Weights of a small GPT-style language model, trained from scratch on English Wikipedia.
Size: 10 layers, width 192, 3 heads of 64, MLP 576 squared ReLU, vocabulary 6955, 6.4M parameters.
Each number is 50 + 15 x the weight over its row's rms, rounded and kept within 0 to 99. Layers, rows and columns count from 0. The size before them is the row's rms in percent of the matrix's.

# up: layer 2 MLP up, 576x192, rms 0.249, rows 260-276, columns 96-191
# down: layer 2 MLP down (transposed), 576x192, rms 0.248, rows 260-275, columns 96-191
up260 100:21 53 49 33 53 30 24 42 48 35 38 78 56 41 43 50 46 33 64 58 41 34 53 50 69 52 31 50 07 41 37 44 39 50 84 57 38 36 77 35 37 58 50 52 61 48 55 43 71 59 59 61 44 38 74 53 56 88 51 62 66 24 44 23 58 30 53 64 43 14 61 58 31 50 42 35 62 72 48 60 51 58 60 80 47 58 59 44 46 42 55 27 25 79 62 65
down260 094:73 86 55 46 52 42 59 24 61 40 65 75 35 77 63 55 57 40 22 40 27 44 55 53 46 49 56 50 47 74 34 48 42 37 37 47 42 68 76 80 38 32 48 57 18 73 59 51 71 63 59 70 53 56 64 59 56 44 72 45 46 40 44 26 47 93 67 51 45 35 47 51 33 34 44 37 39 57 59 64 50 67 61 65 79 68 57 54 43 60 30 67 38 80 53 62
up261 093:54 60 64 46 52 62 63 55 63 28 74 50 71 35 60 31 80 68 56 44 87 57 70 47 25 59 54 29 52 50 37 66 25 71 62 53 48 43 58 29 48 52 68 40 37 48 50 38 52 56 54 53 19 56 41 48 54 48 40 29 52 54 37 46 56 47 51 50 54 77 46 55 40 69 48 43 30 42 32 51 34 63 54 57 72 56 58 49 54 39 68 18 57 53 41 51
down261 098:55 79 59 47 59 53 50 70 52 33 51 58 49 71 76 43 56 51 45 44 37 62 56 53 47 73 73 42 60 25 48 65 24 56 33 40 56 52 69 43 45 21 40 49 63 55 69 24 53 59 20 45 62 36 48 37 62 51 59 37 62 36 44 25 40 36 48 38 66 26 54 24 41 48 28 23 48 31 34 45 62 32 23 77 41 82 65 76 25 52 53 32 59 59 39 57
up262 108:57 39 41 55 19 38 51 39 57 43 56 56 71 24 40 72 49 37 59 37 34 48 51 39 31 45 69 38 48 64 67 47 24 29 58 57 72 41 78 76 51 71 58 55 45 39 60 70 38 40 37 25 25 41 80 80 75 56 64 32 40 42 52 54 63 45 42 50 53 37 77 45 41 39 55 32 44 50 47 54 26 60 49 66 49 45 82 52 66 66 63 46 43 48 54 39
down262 104:41 53 78 57 47 61 68 46 60 54 64 46 65 50 44 56 42 76 60 61 62 83 39 46 34 64 65 56 52 54 78 40 31 42 74 62 48 61 61 49 41 68 40 53 51 58 35 63 49 37 29 58 41 14 99 48 42 48 18 61 52 53 83 26 40 54 36 64 42 36 46 78 49 48 53 72 51 28 61 28 38 48 53 36 60 36 72 55 33 48 67 54 41 67 38 66
up263 072:61 50 63 61 41 51 35 37 60 38 48 37 25 57 84 50 52 68 70 47 62 50 40 44 27 46 54 52 62 63 38 49 28 55 00 56 33 49 53 38 49 68 47 55 74 33 45 38 58 40 72 41 46 49 59 65 49 76 30 74 57 50 46 50 47 42 45 53 45 30 73 41 53 96 37 45 65 58 20 65 58 57 62 52 71 73 27 53 56 78 40 47 58 36 44 33
down263 081:45 55 63 51 69 52 51 52 17 63 47 22 44 48 29 61 51 57 45 53 73 61 70 45 36 44 55 37 53 35 52 41 65 38 38 42 42 46 49 35 42 57 55 35 45 38 58 34 46 46 39 54 66 79 50 48 51 17 66 52 62 68 49 42 47 50 71 57 93 34 41 47 40 35 57 27 53 52 51 84 29 42 47 75 30 62 46 34 44 78 61 59 50 63 33 58
up264 117:50 63 53 65 46 52 70 32 66 48 42 70 67 57 43 52 46 41 40 65 32 25 32 55 70 43 43 26 58 49 30 41 41 60 42 50 34 44 17 56 55 33 30 68 73 51 65 39 62 36 72 50 55 56 43 42 31 54 32 36 30 67 54 59 48 46 71 45 51 69 41 72 61 63 93 49 50 65 70 51 54 30 63 53 61 40 35 51 61 27 44 37 42 59 48 14
down264 115:16 52 58 83 29 68 48 66 32 49 54 50 24 52 28 45 64 47 72 64 41 33 47 53 61 56 45 43 48 60 64 33 51 64 54 25 76 67 34 53 45 47 51 49 50 78 42 50 35 67 45 29 53 45 58 31 19 47 46 30 56 38 20 37 85 61 69 19 81 41 51 21 47 58 58 59 44 68 50 71 38 51 44 79 23 44 35 75 55 31 58 23 43 57 55 64
up265 099:43 43 43 50 65 59 47 52 50 26 61 53 46 44 48 65 47 39 63 62 45 31 62 47 37 51 31 45 49 52 58 38 75 86 30 68 54 39 39 30 76 69 66 52 34 47 60 57 26 08 33 46 59 63 49 43 19 58 47 53 58 47 42 25 55 41 45 81 43 26 51 61 59 38 65 32 43 64 70 23 32 69 58 41 62 40 53 56 59 30 63 45 36 57 55 50
down265 096:43 32 50 55 40 63 52 62 47 47 32 66 40 35 40 34 43 27 41 53 51 39 38 46 49 34 43 36 51 75 37 76 41 42 37 59 60 43 69 48 33 49 55 77 54 36 20 67 59 74 49 52 46 65 80 56 63 62 48 47 38 57 58 30 41 38 00 46 59 57 31 60 48 17 47 50 51 46 58 45 53 31 57 59 45 57 51 66 38 44 55 44 58 39 58 39
up266 089:61 63 52 77 70 52 48 24 35 14 60 52 85 55 63 15 37 14 73 51 54 49 51 32 57 35 62 34 53 73 78 18 58 26 49 73 27 40 61 51 57 46 69 20 36 50 39 37 37 47 72 57 24 51 66 64 55 63 29 44 67 47 39 43 43 51 66 32 63 50 40 31 69 37 50 39 59 39 64 54 38 66 37 50 30 52 45 59 53 59 39 74 60 42 76 57
down266 088:25 46 47 31 56 36 61 56 66 25 67 54 61 52 52 48 52 54 24 43 49 48 56 48 39 72 43 51 64 52 47 33 41 88 46 45 88 42 57 54 49 66 47 37 53 65 61 39 45 64 27 61 43 71 69 43 65 67 53 47 48 39 67 44 43 49 38 44 49 69 38 59 83 42 75 64 67 29 40 47 55 36 18 51 41 65 58 87 59 31 49 56 13 34 29 27
up267 097:56 75 68 61 40 34 54 58 52 67 43 48 49 55 60 29 56 72 56 39 60 54 23 44 44 50 37 39 67 57 30 58 18 65 70 62 43 66 87 09 54 66 78 35 55 62 60 52 20 44 40 57 60 36 44 37 42 59 68 27 33 55 64 34 44 46 55 54 79 42 69 35 48 58 19 35 54 37 37 39 68 62 46 59 39 49 46 99 58 38 34 21 23 55 58 42
down267 100:41 52 42 51 48 47 35 46 51 00 31 39 54 54 13 65 64 22 23 32 68 46 78 77 52 46 51 88 55 57 79 48 39 70 40 55 75 29 50 74 33 68 66 40 38 42 36 49 31 50 75 56 80 36 44 42 71 50 32 76 49 34 71 42 58 38 65 13 56 54 55 47 59 33 52 52 71 63 53 55 57 46 41 37 41 52 46 35 47 32 69 72 59 88 49 64
up268 095:46 37 49 53 30 59 31 42 64 43 39 37 61 58 58 36 58 28 50 47 46 59 59 39 77 50 49 44 64 40 59 59 85 51 53 71 49 33 49 44 30 51 44 41 58 62 38 38 63 55 66 36 71 34 66 00 47 54 31 44 53 48 63 71 56 51 18 59 48 75 27 62 46 45 78 30 35 48 46 74 56 94 53 42 55 65 71 71 38 32 39 27 68 36 52 56
down268 089:43 62 44 38 35 64 49 57 58 53 56 42 64 64 35 65 39 36 30 50 47 56 57 42 45 17 55 45 67 44 62 66 34 56 63 37 52 29 58 64 37 32 72 47 08 34 52 83 36 33 36 55 56 48 37 52 36 71 58 22 58 48 66 71 63 59 52 45 44 19 33 54 26 80 64 33 55 63 52 38 50 47 59 51 39 39 56 37 60 77 61 45 44 59 48 56
up269 110:35 43 52 30 61 49 29 46 60 32 39 44 50 54 54 41 68 73 27 58 56 59 42 61 84 43 53 34 61 74 65 18 45 39 74 46 62 28 67 85 54 28 28 44 84 68 32 63 89 55 54 52 40 72 60 52 47 57 19 71 43 42 32 38 18 51 53 73 59 61 54 39 39 56 78 64 45 30 29 39 54 33 56 59 56 46 60 43 54 50 68 49 49 65 30 65
down269 103:58 55 65 41 52 57 45 69 69 31 39 44 32 38 48 47 62 52 48 47 48 43 49 36 41 46 64 63 80 47 18 02 27 37 49 33 80 42 71 67 56 66 34 48 69 63 32 48 56 53 59 47 88 34 44 76 32 78 28 24 49 66 59 62 58 44 39 57 43 40 34 43 51 40 61 58 18 56 26 63 64 49 40 56 42 60 41 38 43 29 78 55 35 44 47 53
up270 106:55 62 48 69 48 67 63 37 45 43 48 43 38 61 54 69 45 27 44 60 76 78 68 71 54 38 56 28 51 33 32 41 24 25 37 60 37 71 40 62 59 36 53 46 54 76 71 71 41 35 49 53 76 64 35 33 31 52 48 85 80 36 68 33 42 32 64 29 29 35 46 56 66 44 80 55 45 36 77 51 16 44 50 26 57 43 61 51 53 60 33 58 29 63 51 51
down270 105:43 60 51 73 60 57 66 49 51 16 44 41 41 49 59 46 65 35 32 33 64 48 60 41 21 30 15 48 44 45 56 57 27 51 57 69 46 42 73 81 50 78 65 47 69 63 35 53 50 37 37 53 37 52 31 34 47 09 38 37 41 43 55 77 56 34 56 64 55 53 61 42 69 50 35 66 33 06 26 54 67 17 57 48 26 55 58 36 67 45 54 35 20 91 31 61
up271 096:43 52 62 38 19 74 71 63 44 50 50 89 43 37 69 59 61 58 34 43 72 45 30 31 33 52 53 40 71 80 77 49 26 30 71 48 58 48 57 77 19 32 42 65 37 59 43 86 39 42 52 50 61 57 43 35 58 52 57 47 40 37 51 68 47 60 49 58 51 55 32 48 62 71 39 60 36 71 47 65 60 80 47 56 30 41 51 44 64 63 44 59 46 81 46 41
down271 093:28 76 67 41 23 48 79 31 56 43 66 61 54 55 47 64 31 70 44 47 61 23 47 40 37 74 75 53 45 52 61 65 76 54 52 47 35 63 46 48 39 71 21 56 40 45 56 40 56 70 56 46 51 58 28 45 38 52 18 68 46 58 49 58 71 45 64 51 46 57 33 58 50 45 03 34 59 43 43 39 52 43 44 51 56 33 16 78 33 26 51 52 56 48 35 62
up272 093:39 51 61 64 43 16 29 41 74 64 37 59 74 46 33 35 34 64 38 25 42 59 41 33 27 84 61 65 77 32 52 59 43 64 63 57 36 44 52 54 64 49 97 45 32 55 44 75 65 46 51 19 53 74 49 35 49 78 65 51 36 49 78 26 48 75 35 55 51 47 31 55 54 57 40 50 65 53 53 62 35 58 68 52 38 53 50 39 40 60 32 70 59 42 41 61
down272 087:61 44 56 36 45 75 56 62 64 72 45 89 59 47 60 38 69 20 42 55 63 34 40 55 61 52 78 72 48 25 54 57 29 55 59 55 70 44 57 36 74 38 54 61 27 53 59 28 40 58 43 34 32 60 49 50 31 39 61 33 76 48 58 58 48 47 63 54 74 71 66 67 53 53 43 25 51 68 62 59 63 52 27 40 80 54 42 66 37 66 72 35 48 48 55 54
up273 103:52 55 48 58 53 28 63 41 69 35 51 12 47 39 50 64 63 52 43 52 11 58 53 35 51 22 60 64 39 35 39 40 59 74 33 44 52 59 36 44 45 38 68 24 50 49 47 56 38 79 42 21 40 34 37 45 42 41 47 22 35 61 54 15 44 45 35 62 27 62 39 75 72 55 52 30 33 66 39 17 37 67 60 53 44 56 49 57 56 45 60 46 43 43 59 58
down273 098:35 36 51 56 52 56 41 55 54 47 52 26 31 56 75 56 37 77 89 58 64 59 34 53 59 37 61 35 55 62 51 39 34 39 31 43 53 37 55 93 74 44 36 76 65 48 66 52 63 46 30 52 65 59 44 69 38 32 46 55 75 39 30 46 26 78 61 61 45 27 57 40 77 52 29 42 49 39 43 59 66 62 60 60 61 61 64 45 80 55 27 70 38 37 71 72
up274 102:58 32 56 50 47 66 51 24 44 18 55 58 69 62 64 46 51 31 52 37 26 56 42 35 35 57 33 27 59 38 50 37 47 39 34 51 84 62 58 48 48 40 38 43 65 31 76 29 79 60 58 63 66 48 41 50 92 49 70 68 40 51 78 70 47 48 67 56 69 52 19 62 49 54 36 74 49 31 51 34 40 71 65 36 31 39 48 67 59 69 25 35 39 29 56 37
down274 103:28 50 47 24 66 44 76 80 65 47 64 34 63 57 46 37 56 52 24 78 51 43 46 47 71 17 45 23 31 37 38 48 80 47 66 30 47 50 69 45 78 52 31 55 52 52 35 61 65 39 70 49 34 51 62 39 95 31 69 41 37 34 42 29 37 57 82 44 75 42 55 67 45 54 31 49 39 61 77 31 86 36 64 65 72 56 49 60 50 61 57 72 58 54 61 48
up275 105:49 53 62 30 44 44 60 39 98 52 57 54 39 72 13 17 73 59 60 77 65 79 42 26 35 48 46 21 38 60 69 71 41 80 34 53 45 66 54 20 54 52 39 39 26 53 45 65 40 32 54 60 32 62 50 38 35 60 55 40 31 59 50 45 55 56 39 44 28 58 39 48 49 62 74 60 43 76 58 48 16 65 41 41 56 53 73 60 47 48 48 44 37 72 52 53
down275 098:62 56 54 59 78 50 38 68 34 62 32 67 49 46 42 19 35 23 38 33 58 35 34 65 38 55 55 33 51 69 43 60 72 60 52 40 38 81 62 23 68 39 54 58 37 69 43 68 29 31 54 55 23 57 48 46 55 41 81 60 63 53 56 56 55 63 65 84 43 63 32 52 55 27 28 21 27 39 52 67 65 21 16 53 51 86 33 15 48 31 41 49 84 75 48 78
up276 095:22 53 49 57 60 39 39 29 52 41 70 63 42 75 51 51 68 63 45 32 72 22 43 47 37 33 66 32 41 51 52 47 56 46 55 45 45 57 22 54 36 24 76 51 33 67 37 46 31 26 43 47 52 32 67 47 42 52 48 51 37 60 46 66 44 41 48 61 31 58 57 29 41 58 79 41 32 42 66 68 67 83 65 32 31 49 49 62 29 52 79 38 13 59 72 55